config.toml
d_model = 96
head_dim = 64
d_mlp = 256
vocab_size = 2048
norm_place = "pre"
positions = "rope"
rope_fraction = 1.0
qk_norm = true
bias = "none"
tie_embeddings = false
init_std_down = 0.0
lr_mult_qkv = 0.4
grad_clip = 0.5
seq_len = 256
Each number is 128 + 32 x the weight over its row's rms, rounded and kept within 0 to 255. Layers, rows and columns count from 0. Numbers have three digits each. The size before them is the row's rms in percent of the matrix's.

# layer 2 MLP down, 96x256, rms 0.157, rows 55-76, columns 128-255
090:141090151134164152081134115126136095055079099115072133165151125145150099127208120112119085125099115072104110116133123134071092130128145157105132122145158128160170144088131123100109166179135143098081074130111191138130137130133117131166178126196135144156134169116100104076154035155116122143127146125121090127159080049208103130145069151088112151130136113150139144105146068181168155150176
092:083077141123113166120095090111090101134071088188111149144106125125105139102132174150124084074127108159126136082106168070155124060168100124132091170157092118146137079116124126061093096119120155132168161135149151130163163155063087136112145137133113131183136133120135142121165107172132103122136111107163146116135149147078146139169136185153133121168044086085152119100148158147158081127117
103:136127057177103107085135087152136134181175117107141094136123199140084097154120153118180104140127081140209104111113124182152159120128113138116135078118092154124152089133149126123189168095159074101190135149132148133128140138185153130081132103120102159075120108149137125090120097093068087158140184112131140124118175119153170097172147153092130133133097134181081151169181167114171057110176
099:158173140122147114164204159118163108117121080186164112097145127166114132125115143082165069207135097119109111112056120097152178100114141126132181122149208132110164174121142153098149087090143104094099182157134132098119121169114148166176109141094136096110094100163091160086097115135096183116068192184127159155129133072140129063131147139098161129173135135133116159127140085100148155111068
093:155127132155131125105140182164120164152130120124078133142217164168108111122155130041064068125152083102178130118152167165153073144117170165134109140097128049129123186116124133127080117134153127130126164101126122096113093177104074122115124148126163143099135098151174048057163118127175091159151131088123128083074112117088193065110117125142150103145087061092116159111139085142084128118205
093:046101138134156121142084155089089187180125097154120100137155168149098126124087118160155113136140126144142113080130121148183087153114101181136134147158138117110129162128094114124142120115094142114158129099108099106096122153056092137123136124127174085096062094139112138155174100143092153137178168191153110131083161079161164148121172143145151119112153154083178123124054143109109116160125
093:124082077192144112091102078070151118086140117180117113094157072129115088146108146131162096165096072140125113080157136085118128190135121118134122128157143090145141087155130111113149143107165123094154084061101108186138099129161127116158033214128095053154191109085151129105187153088160108102132137108117099115109188114180108148107182087128119151157116098116136099199116138133152147141171
110:109094126198160109205081134194108116131115123126075146144145153183141105130133174080096150111164131130119126127113072092072097142134149117137094159113115167088166125128117171123082141174134141121109080108133103146146164062114154177166141115078160151118071188145128193047130157112099060100118121160140124124139084061131140149194087128096116161119167196107123101101137119068075153095132
094:079075110120153135140113134120123089078112111149125191121146102166087190165172168164151082152104122112145172073125115161086170101151108143142165194117155194108105168077178090103177207152145078117142135154171147103175107086108124148148135152165171149113197134129136225140192112104072153161098110112127127132104077171102119156130146124117125154130100131088073154098122118098089130100070
103:137154125136124164101153100118153097194180188141111105128131139133169121161166194194099147142099118141122153059111102138132079115049126148150146124120151156136157120187107129063093102119113090118142080096116137151169151179063184168118114091116133220103135082139136121133143099117122111163082164113091113203100177119112151151134142161176100172135072155097112140176212137106181118075103
106:152067141147105168087129161150180137129153166075098138099100107110152152155127084156129181141121133148106125128132174163177077143113059130095135110091165174116139168127128147080099141107095143095139106136119134099016194133150142127177104154127155159133176091112132071090104155111101114108154128130211057160154101134081161117123138113127122168144085113131132155136091182138098132053084
094:134067134134129117084111065140176165177139126162055120135161100097149091166152087139155123098112091117108128072154195171068088145154136197113130154148098093126082095168123146157081143171146112102158123133133118154169201192160119174115177080098138132162147147183150194174141091135135188120136150191153085105178117128093160102099105142131114118188200119139099171123175093145153178152168
107:064152092091116078118166151131078092104129106065134089158166095126071106162154109157176111192104127124139167126174161119100065112164087106184116134148088133162130102123152114167150154098114135140087188152045182129142155089091177123120102138158150154117146128083090142146183086041145104155103129107163118147122119136109088150123086149114150118179146174126117188088132170140130143139117
099:109149133192159138131072131097149132134118137144168072082147165135181118135143139105139101146111098104071177152142122044174090167138165115139095075072063120158109149112153148084209059130119121078128044123172135096104141142113135171134173154106096104145069075108167141207089140113110118093168115154126038152123145122049126166113175125147092109178132116136126084107131128040138159092150
095:108084156180095170093132189141118171136101090111108090097169057114080131092102203138208122182130114120111119169185150102159136109110153105140189134168115171156088109096099125146129123087110119089142156099159122155078103157111132155169109120140090151111200189132128142094022127108092125164186139145115166070082116136188099142128156128122111119147160133116125075147112197121126125141103
097:108086188120174070150120137041159096165158155150094134097175140080107080162164116144136081125137089141093220131110168112170135167127100067137116148143137076086111162157105124168139133043154058167126117097134135140193106120123188124125108144118099168105123131156171154113103171112176065127143141121168114104153135134100128131134148129209130131125112147174104134125085107099129089125117
101:130189125130161140149094143126174118155172119155118108115159107155148115176150128094133127197139166198158085161114152127107142177138122159083165133107134132174150183115154139147101140167153149175138091089139133148098137061163167108058139124113168139099098110115127179123166056115100121186106110219157181072089132077104080138157109179125125135110113160122092094132135116144124137137142
095:128092094096142148104164093139086085116135130111102142122183132118170108145134126172090153114026166120075133159079125147149201114178071107155116136134100140097129137124097100104199132078201171104131160066140188136122118118108127100135150148130129145154148154151129163137150180137147135122188102124078122161117150114076118096116158039205081142124159093122112195142082173099105096111102
106:163147153144141157134120118124138113118131135148115184111151141132132115136105123153077095116156104157097149162096163172160113149071121108147115140141089145144179113104071068163129139101189157111112141159126119088176111101170146115111127057160188165104089205165072186113108108120101167141128153128151130076148059158127191107117187071161151071078140123141126157164128139072097130146118
099:096121057128142110125051125137171129133129219115140083114141158131153119108153154176190137106113190150071148035093130145132126163097152098173171102143180144086137104129101151140137126125118124094126103105151128147125153072125161100117139088118128119112134089131148117157056192162143127141083140151132123144165100165087154182085135155145176140129170115135100093171158139106112117154136
099:141035079105110112119074094154133127142104171155122130091177157160134117065111072172118149149086158144183098121128119098061161145042128109162121084141164150136141173152138142161093096054126095085133117121159094163081078130166141101102210120159141099142164161164120136141106084116147204089160042135125114142130151150128146129124103133111130113190188138149100125162126104134102111077151
096:172132208119160104105119080078112133142116165074125122151079152071137150155107172139152187079104087057123171151089115113076126126146089192164163165149121093190134147178128148190133105162132178127117171144107120067173122176121106073128132113144179143135158157119153124160164065166117205079154070153178065155134148157101114121132184129147111091125161103117158118164103148077111133117136